Weights of a small transformer language model: 15 layers.
Each number is 128 + 32 x the weight over its row's rms, rounded and kept within 0 to 255. Layers, rows and columns count from 0. The size above them is the row's rms in percent of the matrix's.

# layer 9 attention value, 256x256, rms 0.0548, rows 133-159, columns 0-127
size [110 113 118 125 111 128 126 122 135 115 124 125 116 119 116 116 121 120 119 127 123 106 125 114 124 125 124]
[[ 92 163 165 105 177  71  83 120 113 144 127 102 154 129 121  79 117  99 131 109 126 149 179 120 183 127 107 100 178 172 172 120 138 106 177 158 159 149 153 136 135  88 141 163 175 147 150 136 122 115  81 190 145 156 164  92  99  95  87 105 118  55 142 111 127 114 141 137 169 102 111 140 161 139 100 115 109 136 113 116 114 121 131 175 147 127 167 110 138 122 151 115  61 145  81 106 148 153 144  94 112 107 112 187  83 137 116 133 149 110 208  53 141 157 116  87 154 126 122 123 129 139 141 170 158  84  89 156]
 [130 146  99 125 125 120  78 118 153 129 128  88 157 148 124 145 147 169 143  88 140 136 112  84 105 125 103 109 160 173  90 160 145 179 127 135 100 142 142 141 131  89 144 149 170 124 119 139 132 182 147  49 150 104 102 157 167  91 117 127  95 137  49 120 115 132 105  72  88  98 140  93 152 145 129 144 117 158 162 116  91 125 150 119 112  92 208 103 209 127 153  72 166 142  56 118 135 120 168  61 112 127 116  65 139 164 136  80 136 152 125 134 100  99 106 141 125 218 188 160 112 110  93 136  77 148  59 123]
 [ 88 105 160 157  96 153 145 122 195 142 187 153 135 137 163  98  78 106 155 129 205 174 151  86 111 162 135  80  88 145 107 166 107 148 193 147 136  74  94  99 136 171  98 136 119 190 139 150 117 111 132  98 149  83  77 125 155 103  86 103  99 147 131 158 127 125  72 137 216 141  78 149 107 141 100 114  97 102 122 153 197 134 147 124 156 168 181  91 224 100 167 163 178 135 144 109 166  93 135 172 125 140  90 133 148 128 134 100 156 100 102 150 125 129  94 131 148  56 114 140 134 150 116 128 157 116 151 122]
 [129 162  78 135 127 148 131 172 150  99  77 103 100 151 122 102  87 140 162  88 106 114 143  82  43  98  86 142 153 113  97 169  86 134 118 119 125 138 145 109  86 131 126 113 184 132 150 166 155  97 121 174 143 136  90 103  97 156 132 129  72  96  89  98 125 140 127 194 124 104  91 123 160 116 101 141 152 225 116  97 126 120 135 137 152 135 165 143 146 172 142 108  80 128 140 106 161 133  64 153 188 153 137 124 117 160 105 135 115 147 119 125 135  65 101  82 109 130  86 151 156 122 106 111 153 122 162 164]
 [183  71 140 100 136 164 169 119 163 161  97 170 146 104 126 133 136 148 178 187 104 149 115 107 144 123 144 135 122 157 169  50 188 110 179  95 140 157 188 150 116 150 131 107  96  47 143 159 111 117 139  94 154  81 129 199 139 138 116 134 129 125 123  88 196 105  83  93 110 140 129 145 141 102 178 136 108 155 170 133 172 143 190 145 209 110 109 129  82 170 149 142 158  99  91 173 177 108  80 153  76  93 148 110  75  75 107 109 147 147 148 121  74 111 144 175 118 180 159 157 152  77 127 167 105 104  91 181]
 [103 170 185 130  43 137 123 144 129  67 187  84 144 155 112 179  87 183 119 166 100 107 111 142 141 156 142 134  36 158  87 157 151 166 165 122 161 123  76 149 152 183 162 112 112  80 120 181 128 145 108 194 147 153  97 120 129 189 131 103 142 116 151 136 131 167 128 115 112 158 123 124 137 120 146 112 184  90 172 134 150 103  55  56 162 134 110 161 130 181 140  67  93  91  96  97 111 120 169 120 123  70 120 136 132  98 172 120 117 173 170  83 117  80  90 114 105 128 130  65 112 150 101 135 157 121 113 117]
 [194 159 148 144 146 148 158 122  81 112 159 103 154 163 126 125 167 132  92 111 133  82  62 144 177 127 102 153 150 147 141 178 108 136 100 149 119 127 153 113 144 152 180 111 129 133 141 115 134 131 150  97 182 102 156  79 100 173 156 144 112  67 150 170  86 137 118  90 106 193 130 145 135 132 124  96  83 126  96  26 126 145 191 126 164 121 114 108 136 165 158 194 172  98 176 104 161 150 105 161 153  98 168 128  96 143 160  80 170 127 111 203 108 141  72 112  59 122 117  64 134 129  91 113 112 188 100 121]
 [ 82 109 122 137 107 141 123 153 148 131  76 118 110 107 181 123 118  76 148 187 103  89 134  95 194 198 124 173 118 119 166 150 115 110 145 130 105 116 121 113 149  95 106  89 107 113 165 133 156 132 114 161 161 116 147 181  78 140 146 169 149 133 100  74  85  84 102 161 138  46 137  42 100 115 154 177 134 182 109 103 114 102  90 134  73 122 196 138 130 119 166 148 135 111  97 110  85  56 137 109  98 148 109 169 107 103 109 139 209 163 116 128 170 170 129 149 123  87 144 183 120 150 137 152 132 162 115 100]
 [177 147 106  97 113 112  91 132 159 146 133 160 124 149 148 150 134 171 121 124  93  86 119 136  91 102 179 125  77 149 116 105 109 162 198  97 105 132 115 100  99 144 112 150  91  71 114 155 104 155 107 111  76 173 167 104 110 138 100 149  85  83 139 156 108 125 107  68 128  62 110 125 172 139 152 105 196  58 114 138 133 130  91 156  94 101 172 178 155 191  74 127  92 131  92 210 151 174 103 115 133 100 130  85  32 126 121 112 122 153  81 123 137 127 120 157 101 138 107 127 116 114 175  66 136 110 136 105]
 [179 107 130 127 163  63 119 142 124 107 143 162 123  88 150  99 191 165 139 145 110 106 123 103 112 148  74 126 109 163 189  79 142 160 127 104 139 133  55 139  89 105 137 160 124 101  89 100 152 161 100 123 167 106 123  93 103  57 147 128 116 124 121 102 164  98  94  90 170 183 117  98 141 145  77  98 193 104 173 135 148 154 134 128 126 106  53  70  82  99 112  99 103 115 120 108  98 130  85 160 187 149  98 103 120 156 139 170 176 103 154 165 171 189 136 139 138 150 124 119 101 117 110 200  73 135 116 174]
 [ 84 131 112 136 135 145 146 126 158  84 106 191 118 149 105 119 118 165 132 116  95 221 135 114 167 206 144 146 111  50 101  86 144  69 127 213 150 160 130 158  97 108 139 104 148 148 104 145 150 149 133 124 186 136  90 152 156 147  98 104 105 130 102 131 136  71  81 154 117 109  97 161 207 124 152 138 180 127 111 173 124 104  67 116 132  98 139 137 115 190 163 129 129 107 111  19 160 131 172  86  93 125 117  54 134  90 135 164 158 151 127 230 167 115  60 111 128 103 158 148 163 149 111 120 116 150  91 150]
 [ 40 152  90 135 160 129 125 162 107 156 173 146 118  75 134 105 128 123 120 122  78 163  94 175 148 127 110 139 133 204 166 146 101 172  97 121 119 149  82 116 149 174 135  77 139  81 137 136 164 125 158 129 122  63 190 184 126 172 197 178 146 177 147 117 153 135 161  70 109 143 156 129  67 147 186 131 135 136 110  95 138 128 125  88 118 106  80 100 125 117 118 127 161 143  57 192 118 199 164 124 225 174 133 101 164 158 150 153  81 125 136 145 218 126 128 160 169 144 135 143 173  94 188 156 107 187 175 127]
 [ 69  65 149 135 219 188 103 130 171  92 154 165 153 129 179 157  92 111 173 136 173 132 132 138 144 164 117 118 118 140 137 126 108 158 119  88 142 109 104 113 219 132 111 143 180 159  86  98 129  71 152 128 110 165 145 147 138 132  99 158 151 164 171 135 156 100 106 143 118 161 141 120 156 136 114 172 149 118 154 115  80 101 101 142  94 106  97 168  83 114  88 130 130  80 120 107 122 148 255  73  49 112 126 105 145 103  63 177 103 113 103 131 163 164 115 164  84  98 142 151  77 127 151 112  95  86 148 127]
 [100 163  72 103 161 124 142 160 154 115 171  99  55 133 150 113  86 156  87 139 114 142 135 108 130 178 167 173 132  92 148 159  98 104 130 108 122 179 125  71 140 137 118  78 136 142 116  39 142  98 106  73  99 104 145 124 126 183 154 149  88 133 126  99 102 112 135  90 198  80 137 181 124  86 136 130 151 133 158 126 124  76 149 135  87 149 103 159 104 102 131 114 170 141 103 113 133  99 101 192 178 138  47  77  92 117 150 118 150 115  90 116 149 178 132  73 155  94 149 167 121 146 192 161 126 115 161 143]
 [129 174 141 128 177 196 143 188 141 134 161 135 129 134 158 120 124 110 116 125 165 137 135 136 125 132  91 101 153 154 105 156 168  87 161 137  95 156 122 128 168  93 129 116 145 105 152  92 118 146 159 110 112 141 179 123 133 108 185 130 155  64  97 159 151 185 136 155 149 160 105 175  65 173  84 184 100 162  95 158 102 192 198 112 129 131 171 119 119 152 146  69 154 152 151 166 175 109 126 162 131 162 103 101 155 136  90 210 134 158 155  79  79 107  92  88  94  49 125 107 123 163 117 100 193 175 152 130]
 [113 111 156 158 204 133 152 133 150  72 129 156 124 174 164 132 125 108 146 170 156 163 140 113 175 221  58 122 134 165 136  90 112 115  92 137 135 203 101  81 128 139 156 114  86 126 120 116 108 103 162 139 181 136  94 124  78 123 112 120  81 178 179 117 110 101  74 167 136 141 161 125 210 106 130 126 153  68 128 150 106 105  58 133 102  67 155 124 130 125 185 104 189 109  74 109 143 124 124 100 104  86 101 149 156 151 105  92 180 174 134 134 106 181  87 136 124 177  88 143 145 170 142  62  59 128 110 174]
 [154 169 100  99  77 126  86 113 141 163 117 180  53 160 103 151 130 109  88 113 144 104 103  54 178 179 114 168 127 121  95 100 116 159 147 135 188 142  90 138 142 160 121 160 140 172 108 146 106 106 131  68 113 162 141  83  82 205 156 153 116  57 111 184 167 123 139 168 146 177 142  86 184 104 120  73 140 101  61  83  80 107 114 100 160  95 106 153 116 110 139 102  99 125 177 116 114 141 177 150 124 101 136 129  95 104  94 173  79 142 149  98  98 116 119 110 108 128 101 154 154 121 144 152 136 135 112 142]
 [ 64 121 142 165 159 113 106 120 142 111 114 133 152 114 153  78  69 149  87  93 136 144 146 135 111 131 123 163 126 137 137 101 182 149 180  72 152 116 134  65  68 147 151 151 107  89  91 170 132 124 146  98 118 143 145  95 117  87 151 186  69 101 125  92  29  94 131 154 105 119 105 182 124 137 137 106  86  98 184 151 202  74 128 163 127 161  96 151 190 112 138 107 101 195  94 128 170  95 167 118  99 105 142 174 171 173 100 119 146  71 131  92 135 117 107 184 136 179 125 150 100 150 139 189 138 138 147 120]
 [158 110 148 124 144 161  70  94 115 155 126 106 168 128  95  73 119 134  93 110 176 141 110 124  74  92 128  87 154 146  79 129 186  85 147 133 115 126 123 150 122  59 122  59 104 162 133 115 127 135  79 141 120 125 154 143 132 117 159 155 140 130 148 141 131 117 147 133 149 187 133 209  87  85 126  78 143 155 169 199  98 168 138 135 143 131 156 102 105 158 120 105 176 120 100 110 154 144 126 120 135 107 135 153 120 109 184 107 117 142 125 198 153 120  83 116 140 104 206  82 162 128 118 119 138 134 131  94]
 [187 130 126  85 196 176  94 132 109 102 165 144 111 155 119 134 128 102 137 144 172 125 158  65  83  91 129  86 123 118 138 162 171  95 125 171 138 131  90  96 101 124 134 142  57  99 180 123 153  89 124 134  92 142 143 132 137 105 160 100 115 181 115 151  81 153 111 105 127 123  98 107 130  95 126 127 108 168  84 104 103 132 157 154 154  75 148  87 181  86 142 130 138 113 142 158 117 156 153 149  79 120  88  99 137  88 117 132 133 202 152 112 137  93 114 171 126 158  86  55 166 180 127 108 111  85  88  99]
 [113  88 141 174 130 150 142 137  95 148 168 129  77 145 157 127 110 105  95 125 193 140 119 125 101 151 158 112 116 141 149  94 157 145 181  87 137 134 113 181 113  75 137  87 119 117 128 141 172 146  65 119  89 155 109 138 101 139 145  47  92 144  55 147 119 120 112 112 139 206 143 128 103 104  92 107  98 129  74 123 131 158  96 128 128 114 156  72 104 108 125 167  60 158 104 153 134  84 146 162 164  60 192 125 142 131 121  85 103 122 129 179 140  87 194 143 110 125 154  92  98  45 114 162 165  99  86 133]
 [ 85 100 169  88 131  99 128  97 129 154 196  95 178 131 163  59 123  56  90  72 116 160  98 166 113 138 152 130  77 144 184 138  87  96 193 127  68 174 118  91  86 133 145  54 126 124 118 130  82 158 163  82 122 113 117 120 169 157 107 110 130  96 144 111  80 116 151 105  69 115  49 131 110  67 129 165 109 113  97 112 156 155 114  56 141  92 146 129  86 163 123 119 127 102 104 147 164 112 193 106 134 130 118 172 114 120 130 100 135 113 124  91 122 115 107 100  55 122  80 111 133 114 122  94  96 155  99  90]
 [134 105 113  87 108 121 187 149  79 124 124 155 125 114 152 157 118 148 133  99 138  49  99 127 171 154 106 153 128 153  89 172 161 135  96 150 108 114 134 122 164 136 112 174 122 157 145 110 109 187 126  54 170 125 131 182 155  68 182 156  72 118 127 103  98 145 122 134  75 150 114 121  75  98 151  92 101  81 156 113 175 128 181 109 166 127 102 112 155 146 128 106 116 160 113 114 153  99  63 124 162 169 152  73 128  90 132  93 157 159 190 140 138 143 143 109 153 225 134  77 197 125  95 158 155 170  97 103]
 [185 121 131 104 185  91  70 114  93 106 145 170 124 183 137 102 188 149  77 149 147 121 173 130  87  92 105 100 139 149 117 166 140 173  94 162  82  98 159  99 107 159 132  92 132  43 106 123 112  79 116 126 127 175 141 144 102  93 168 119 115 111 137  91 128 109 164 149  80 145  95 180 120 147 161  74 124 169 165 125  90 112 164  76 136 187 140 100 169 130 187 112 151 101  81 163 126 146 138  94 136  93 141 149  56 152 165 106 160 141  66 142  94 144 162 105 120  89 169 148 154  96 100 140 161 131  78 105]
 [145 135 120 159 123  92 133 133 123 141 168 151 115  71 166 152 125 139 134 125  95 124 133  90 137 150 106  93 187  83  97 160 126 150  98  82 179  89 136 206 147 122 117 146 137 114 157 128 107  81 109  83 135 122 179  81 154 160 147 121 144  58 129  87 162 178 147  74 140 128 181 124 170 109  88 130 175  98 168 152 166  89 150 111 104 131  89 119  86 147  51  95  73  94 150 177 136 136 144 130 130  79 102 163 137 102 138 164 151 156 170 165 123 174  94 129  93 108 181 152 111 111  90 141  70 128 134  88]
 [159 118 125 127 161 102 170 113 120  91 148 116 120 108 125 100 150 122 131 129 165 142 127 200 117 108 146 136 117  82 146 120 158 128 149 132 114 163 110 124  82 114 103  93 151 143  80 101 222 213  98 161 144 137 150 192 143 150  82 193 132  89 138 142 111 135 162 106 223 111 146 140 112  77  81  83 132 115 114 121 121 123 109  95 103  95 120 146 178 123 171 154 113 144 119 142 119 107  97 131 166  95 103 131 125 131  80 122 166 149 125  84 174 116  71  82 223 113 115 175 116 153 135 124 118 142  72 122]
 [179  69 131 158 155 113 123  82 106  89 142 169 123 122 125 143 128  82 166 132 125 166 129 139 175 132 131 164 124 204 127 153 121 135 119  99 122 115  79 113 133  57 155 116 146 126  71  91 148 224 162 133 111  75 154  96 112  88 188 148 115  87 151  97 120 172 137 124  89 111 109 126 148 135 150  98 174 212  77 111 181  91 139 128 170 101 154 162 115 119 108  81 121 165  58 105 145  50 148 114  87 122 110 150 205 121  63 156 134  87 130 189 119 102 119 120  47 146 138 112  99 104 144 164  75 139 124 112]]
# layer 9 attention output (transposed), 256x256, rms 0.114, rows 133-159, columns 0-127
size [138 125 131 134 136 137 145 144 138 138 132 131 135 123 130 132 134 136 140 134 135 144 129 127 132 128 133]
[[152 177 122 117 114 154 128 129 107 116 130  99 118 227 120 134  94 139  78 104 149 123 114 141  98  80 173 127 110  94 165 133 156 100 139 102  80 121  89 119 156 117 140 145 158 113 170 126 115 124 160 143 158  94 164 124 146 101 129  58 156 123 193 179 138  63 131  63  49 112 178 133 105 175 130 114 181 172 146 148 133 112 137 128 163 126 138 155 168 156 129 134 113 108 131  86  58 147 114 146 179  92  92 180  85 109  57 111  98 195 127 102  65 156  89 128 167 109 102  99 170 122  93 125 160  90 124  94]
 [121  87 115 140 160 248 157 148  55  83  83 108 145 106  87 139 123 188  87 100 185 114 132 103 149  93 124 139 154 171 104 139 142 131 122 138 215 142 120  98 122 151 137  89 145 113  61 133 159 171 150 150 115 139 133  94 161 143 141 122  73 101 110 117 107 111 200 106 141 104 113  40 174  94 126 147 111 155  90 135 123 102 181  96 148 145 178 193 108  97 114 135 155 111 129 204  94 170 140 222 119 101 142 140 136  96 140 183  62 109  84 169 141  75 110  96 161  95 175 127 113 111 110 136 131 135  83  66]
 [181 137 104 114 141 111 117  85  97 217  97 145  55  82 133 157 128 120  28 141 145 137 134  64 140 160 137  87  95  83 136  73 110 143 121 147  82 117  90 122 137 106  78 142 146 149  76  92 138 122 141 190 127 146 132 116 112 174 147 129 122 116 116 131  76 129 118 147 101 151 134 108 175 140 146 130 146  78  97 205 144  82 117 118  69 112 126  84 131 146 155  73  88  85 132 131 182  76 103  77 101 147 174  98 138 181  82 149 157 151 137 139 100 189 128 129 129 165 122 120 107 156 137 163 113 128 131  97]
 [134  71 132 166 104 169 118 162 152 123 119 161 146 142 135 148 163 113  89  86 112 108 106 180 155 103 119 183 126 142  94 116 163 163 104 174 134 146 139  88 122  73 147 162 131 135 168  98 135 142  82 103 152 100 117  81  91 117 126 148 106  99 135 138 146 156 147  85 117 203 106 154 150 130 119  78 120 152  88 134 144  77  79  85 132 127 100 132  88 130 163 107 200 123 109 129  85 139 131 113 157  98 174  92 141 170  86 153 116 119 117 122 140 138 149 165 131  88 117  77 119 137 131 136 125 149  70  76]
 [ 98 152 150 103 162 123 103 100  55  94 122 164 142 108 133 138 176 120 127  86 171 158 137 138 131 163  75 162 180 122 151 203 124 169  84 175 143  80 162 129 146 169  96 150 119 108  47 109 129 100 138 196  86  88 154  95 175 166 125 132 172 130 141  58 172 172 174 107 128 107 139 116 139 139 160 134 130  77 109 113  92 165 138 137  74  86  88 172 130 120  95 141 147 129 190 157 107 173 146 140 123 145 145 144  70 177 134 131 122 120 141 119 112 125 173 152  86 121  87 157 142  59 102 103 176 149 172 132]
 [ 83 115  94  93  92 130 140  82 170 135 111 138 154 123 114 133  94 135  94 114 131 179 137 101  76 124 121 161 147 150 129 116  99 110 111 140 148  96 122 146  97  78 183 150 103 139  90 136 170  92 150  91 111 115 181 116 123 130  89  94 147  61 108 182 162 138 129 124 131 105 185 151 126 135 162 106 141 134  63 174 104 165 153 156 179 112 198  36  66 156 104 142 129 148 164 163 132 163 124 118 126 175 175 105 146 146 166  83 114 153 103 122 167 190 144 108 197 114  94 139 145 145 191 158 185 109 122 120]
 [131 155  94 109 149  70 151 153 131  87 120  99 104 186 123  64 118  91 140 146 116 109 149 129  76 175 124 162 129 202  90 134 144 121 112 114 149 121 150 130  99 124  84 155 118 132 191 145 136  75 131 127 131 130 100  97 123  85 150 131 146 199  71 114  99 135 115 111 134 145 132 109 119 112 121 108 107  53 125 140 161 125 134 162 128 183 142  85 151  91 127 157 185 181 146 156 172 149 114 154 199 175 118 146 148 121  66 130 154 112  91 110  98  59 149 165 131 113 104 121 156 101 121 109 157 141 122 178]
 [175  62 147 149 155  96 162 114 190 147 129 151 179 114 168  84 155 162  86  82 119 153 122 139  81 124 152  80 103  33  81 141 183 147 125 136  74 114 141 153 126 165 142 146 119 192 123 121 113 148 154 149 143 128 118 150  76 125 138  84  91  91 145 149 187 163 107 144 125 191 151 109  91 161 151 148  85 120 182  73 111 159 161 150 181 106  74 123 198 138 110  53 109 148  91 142 121 150 127  68 104  88 139 150 113 154 121 132  58 138 147 135 118 148 163  87 183 114 135 102 108 115  93  74  89 153 102 160]
 [ 83 161 127 133 136 169  55 105 130  84 112 169 132 153 102 136 102  97 160 129 117 102 149 136 153 164 157  99  71 139 117 154 140 103  90 164 161 199 173 167 111 124 122 135 145  88 149  88 106 182  92  84 141  68 111 140 142 153 112  63 144 133 136 150 133 168 194 150 167 182 104 132 110 129  45 116 124 111 196 140 148 110 115 108 188  72 103  73 111  24 123 154 167 127 180 145  70  80  96 160 121  79 139 151 113 169 147 130 176 133 142 151 118  79 130  78  92 143 110 159 172 158 124 139 156 164 118 175]
 [ 56 158  84 123 105 174 136 122 141  83 154 113 171  95 103 142  87  97 155 150 153 122 161 146 103 103 135  85 132 129 108 137 111 141 126 153 137 124 156  69 145 158 111  76 148 112  67 110 113 111 136 103 105 140 137  65 186 186 139 107 117 156 121 122 103 203 102 114 116 136 192 143 160 165 146 166 124 153  56 183 106 136 125  89 162 176  81  97 146 137 135 181  98  59 169  97 192 133 138 137 164 135 130  82 149 130  95 137 172 124 114 116 113  73 158 132 129  98 152 111 125 113 146 115  56 140 143 138]
 [146 142 160 136 129 111 188  75 158 188 104 121 176 137 109 149 107  85 180 111  45  63 141 162  84 143  86 125 173 131 102  97 145 190 131  73 139  73 165 100 128 145  73 134 156 140 109  86 153 110 101 102 146  90 150 186 136 165 152 150 130 139 102 125 150 178 162 137 117 103  89  86 158 144 180  52 110 159 146 103 113 166 113 144 148  88 184 103 101 170 101 107  99 115 111 141  95 162 127 126 112 125 101  98 151 156 168 120 144 130 168 147  42 139 103 147 142 141 146 115  90 137 157 148 175 126 164 101]
 [162 133 165 112  81 115 139 148 155 158 145 103 193  88 148  57 171 110 134 132 137 125 127  64  86 130 152 125  87 133 131 188 111  97 147  96 161  93 163 142  87 162 143 146 157 130 129 124 153 108  92 108  70 146  99 161 132 109 108  87  91 137 117  92 114 109 113 116 168  82 121 141 201  64  52 145 174 162 113 111 152 175 120  90 110 166  89  90 174 192 137 141 135 118  80  80 194 160 188 172 183 153 137 136 119  68  35 109 137 118 159 133  96 122 126 136 106 149 155 116 117 165  66 120 123 137 153 147]
 [ 79 151 110 137  73 106 188 136  83 160 149 115 131  81 153 172 137 143 132  74 191  87 147 140 121 114 130 116 171  49 122  96 147  99 141 154 150 136 124 204  88  99 139  90  88 133 128 123 122 158 123 100 112 121 103 158  89 143  70 124 162 112 118 158 101 137 160 154 109 135 130 142 140 153 125  71 129 138 163 158 157 187 111 107 121 124 109 168 160  90 140  91 128 122 109 130 101 137 114 139 143 176  97  89 113 138 167 155 141 112 163 177  84 121 198 105 121 129 114 108  95 161 127 177 117 124 122 144]
 [166 130 210 215  63 151 117  80 140 125 144 181 204 108 104  94 106 170 111 164 132 123  91 101  70 165 158 142  89 121  77  38 135 135 159 171 112 151 109  94 106 111 153 171 174 115  81 144 166 130 187 169 175 120 111 147 157 114 118 139 133 111 131 149  76 150  92 127  86  96  91 104 158  64 101 106 123 157 169 109  75 119 139 151 152 159 118 121 107  88  57 164 185 138 133 116 151 200 120 154 156 117 172 151 115 137 132 124 116 153  84 110 133 111 127 166  71 159  80 116 171 129 125 128 134 140 123 151]
 [156 133 135  84  78 163 109 174 152 159 136 111 147 102 154 129 169 138 155 131 161 154 151  81 151 155 146 189 160 131 129 155 120 125  84 118 104  95 177  97  78 113 165 121  77  89 121 169  72 113 142  99  71 162 130 148 157 125  76 137 131 136 110 126 136  92 147 186  99 130 136 160 128 110 135 144 147  57 143 161  86 135 167 140 152 126 144 142 129 122 126 117 155 124 163 117 104 127 174 117 148  78 105 149 189 157 141  73 124 208 161 157 148 132 112 141 165 128 120 124 132 122 122 114 117  70 136 152]
 [168 103  96 109  90 119 137 118 154 126 155 154 131 185 157  83 146 118 138 162 122 147 155  78 122 130 127 114 148 105 160 149 112 190 118 140 145  96 111 140 127  87 157 130 171 119  73  98 120  80  79 106 149 130 134 145 137  97 139 115 206 179 129 139  76 128 128 107 162 108 120 103 166 140 183  70 110 147 140 162 122 140 130 117 144 153  95 179 124 100 130 108  54 183 147  99 158 170  95 123 140 149  95 141  91 105 133  95  71 161  67 163 185  76 183 105 127 167 173 106  66  83 122 119 188 123  91 158]
 [ 99 115 183 141 155 127 122 172 182 119  98 136 174 124 108 153  80  98 155  91 140 146  95 118 115  99 124 100 116  86 180 121 112 151 100 143 116 152  95 132 147 113 119 134 167 122 187 153 143  47 130  76  96  95 136 173 149 123 115 113 118 131 175 105 101 106 181 113  66 105 165 106 125 124 127 133 132 116 160  90 108 161 107  71 102 176 149 125  86 115 164 132 212  96 154 152 121 124 106 180 124 116 116  90  95 109 148  92  88 156 132 119 221 160 150 114 135 117 114  75 116 135  67  80 118 104  39 112]
 [145 158 153  97 151 117 140 101  95 156 153  83  92 112 171 171  93 131  66 104 116 163 126 176 173 109  97 135 142 121  84  90 109 132 104 138  86 150 178 108 117 222 120 171 110 106  90 178 128  95 102 103 101 180 103 155  80  94 129  73 163 160 172 119 152 194 134 186 140 137  89 101 171 146 141 164 145 142 147 123 159 102 172 145 186 144 118 137 113 123 111 104 179 175 126  95  88 160 161 167 202 149 114 113 104 142 131 134 112 155 158 101 164 128 177  75 104  84 123 143  91 168 102 147 153  73 139 149]
 [122 137 153 103 189 147 107 182 126  58 148 116 118 123  83 121 144 130 143 152  78  72 119  99 171 125 104 139  91 127 162  82 102 128 166 209 133 177  71  94  96 112 149  90 121 181  88 140 183 128 120 123  93 140 136 177 153 116 130 151 167 139  97 144 116 178 116 138 117 145 146 109 177 134 105  97 120 154 142 162 168  97 169 145 118 121 117 171  85  91 111 145 113 154 155 139 172 129 114 157 158 134  96 118 134 134 139  70 106  60 129 153 191  85  97 151 134 143 146 168  92  74  99  98 131 138 117 140]
 [169 139 147 130 109 151 110 124 172 145  96  71 119  97  94 146 163 174 151  77 147  97 182 138 163 132  95 158 172  94 153 168 134 118 148 137 157 125 122 119 168  94  94 144 151 109  78 148 155 155 139 122 141 147 114  98 153 103 108 119 162  90  98  96  89 154 181 146 121 117 134 150 129 160 124 112 169  97  97 118 121 136 119 168 157  93 121 146  89 160  97 127 173 100  86 182 137 101  90 160 127 174  90 141 134 128 150 119 106 126 123 146 125 155 101 182 116 128 134 133 104  98 110 129  77 134 175 127]
 [130 161  99 125 170 154 142 168 147  84 125 161  47 167 156 160 100  90 142 150 106 140 176  88 126  92  23 168 172 157 136 140  75 109 118 129  99 118  87 171 102  96 127 121 176 128 141  46 114 113 152 147 132 124 116 107 193 166 132 158 141  80 106  65 176 105 132 115  81 130 182  96 154 155 118  87 185 148 167 128 134 109 194 125 126 163 111  97 103 152 173 168 160  90 135 118  96 139  49 139 216 147 150  78 187 121 147 121 150 137 148 153 148 106 132 108 111 143 124 159 136 168 176  87 103  84 124 149]
 [141 172 105 109 171 133 118 120 121 110  76 106 110 141 137 121 153 172  75 127 175 156 184 137  41 163 105 161 166 139 191 134  93 122  82 132 172 162 164  94  71 121 140 103 105 130 106 138 137 149 113 102  69  84 185 153  72  95  97 120 115 164 105 117  58 111 115 118  90 171 182 120 136 175 131 161  81  81 145 140 128 142 168 148 135 101 124 170 111 132 134 151  79 135  98 104  98 113 174 154 104 125 133 156 105  98 100  54 181  69 145  99 154 116 142 120 105 156 160 135  99 131 144 154 202 139 108 142]
 [157 142 149 142 143 137 145 131 108 108 118  74 130  65 124 173 144  82  73 109 147 122 188 152 160 119 114 133 201 130  97 169 108 185 131  31 177 119 130 119 145 115 175 178  93 116 143 126 161 122 170 169 111  90 150 115 142 109  65 103 105 123 162 146 150 133 135  90 163 142 128  64 122  74  73 107 121 104 104 130 105  70 128 125 127 167 120 145  99 178 104  94 140 149 152  72 128 120 103 142 106 123 128 143 165  96  69 143  80 139 180 107 153 150 118 126 116  86 167  99 182 122 165  84 141  89  96 134]
 [142 127 152 134  96 208  83 179  90  97 115 172 142 147  98 153 128 116 116 117  95 170 168 122 148 120 117 177 223 146 124 189 127 104  91  99  99 175 130  81 108 131 137 112 134 106 181 124 174 105  70 119 119 127 161 175 159 100 184 153 136 117 168 115  98 157  40 151 133  99 111 136 140 165 120 140 128 139  42 105 143 121 136 132 164 168 159 142 124 102 132 138 150 172 178 138 176 100 114 122  98 193  69 120  93 171 119 125  52 120 114  82 182 119 126 115 147 122 108 102 122  92 154 171 140  95 105 156]
 [143 130  99  78 149 151 150 132 101 149  85 134 110 127 126 126 117 120 154 160 157  95 111  73 122  97 135 127 155 166 157 131  55 115 123 118 167 134  97 107 105 146  99 116 160 176  99  90 126 155  93 153  78 141  56 158  82  97  62 119  81 180 123 142 113 168 121 118  53 148 119 118  91 116 129 150 102 217 176 125  80 168 117  99  93 109 118  69 146 143 158 208 135  90 119  89 122 104 118  91  89 133  82 138 146 120 166 148 117 149 120 130  96 136 120  36 152 178  86 135 148  93 101 107 129 139 123 165]
 [118 112 169 194 108 121  98 151 134 149 130 104  82 167 160 208  94 112 173 132  84 105  63 170  35 187 102  58 128 134 135 128 160  92  93 151  96  58  44 143 106 112 149 117 154  83 165  83 128 107 122 116 140 111 111 174 114 105 158 134  92 144 108 163 129 154 120 160 113 168 168 133 117 122  63 128 151 105 105 136 109 144 152 115  97  83 124 136 154 157 103 148 150 161  93 141 107  84 131 180 145  83 155 152 148  95  67 154 118 176  92 115 109 135 130 175 138 154 146 155 124 143 171 184 132 115 180 131]
 [ 57 163 134  56 120 154 132 135 120 128 130 188 100 181  88 109 115 117 167 111 133  91 130 148 155 101 101  87 119 106 121 150  48 117 114 103 165 135 160 121  74 162 118 177 114 155 195 135  92 113  90 158 159 175 135 149 203 123 137 140 105 113  92  61 115 139 143 172 139 166 149 134 140 118  96 144 171 122 189 175  58 107 143 127 100 131 100 184 131 163 133 131  92 100 104  80 104 161 179 141 155  95 184 118 113  90 203 117 127 113 164 112 122 166 128 116 180 148 167 116 183 117 133 110 129 170 172 164]]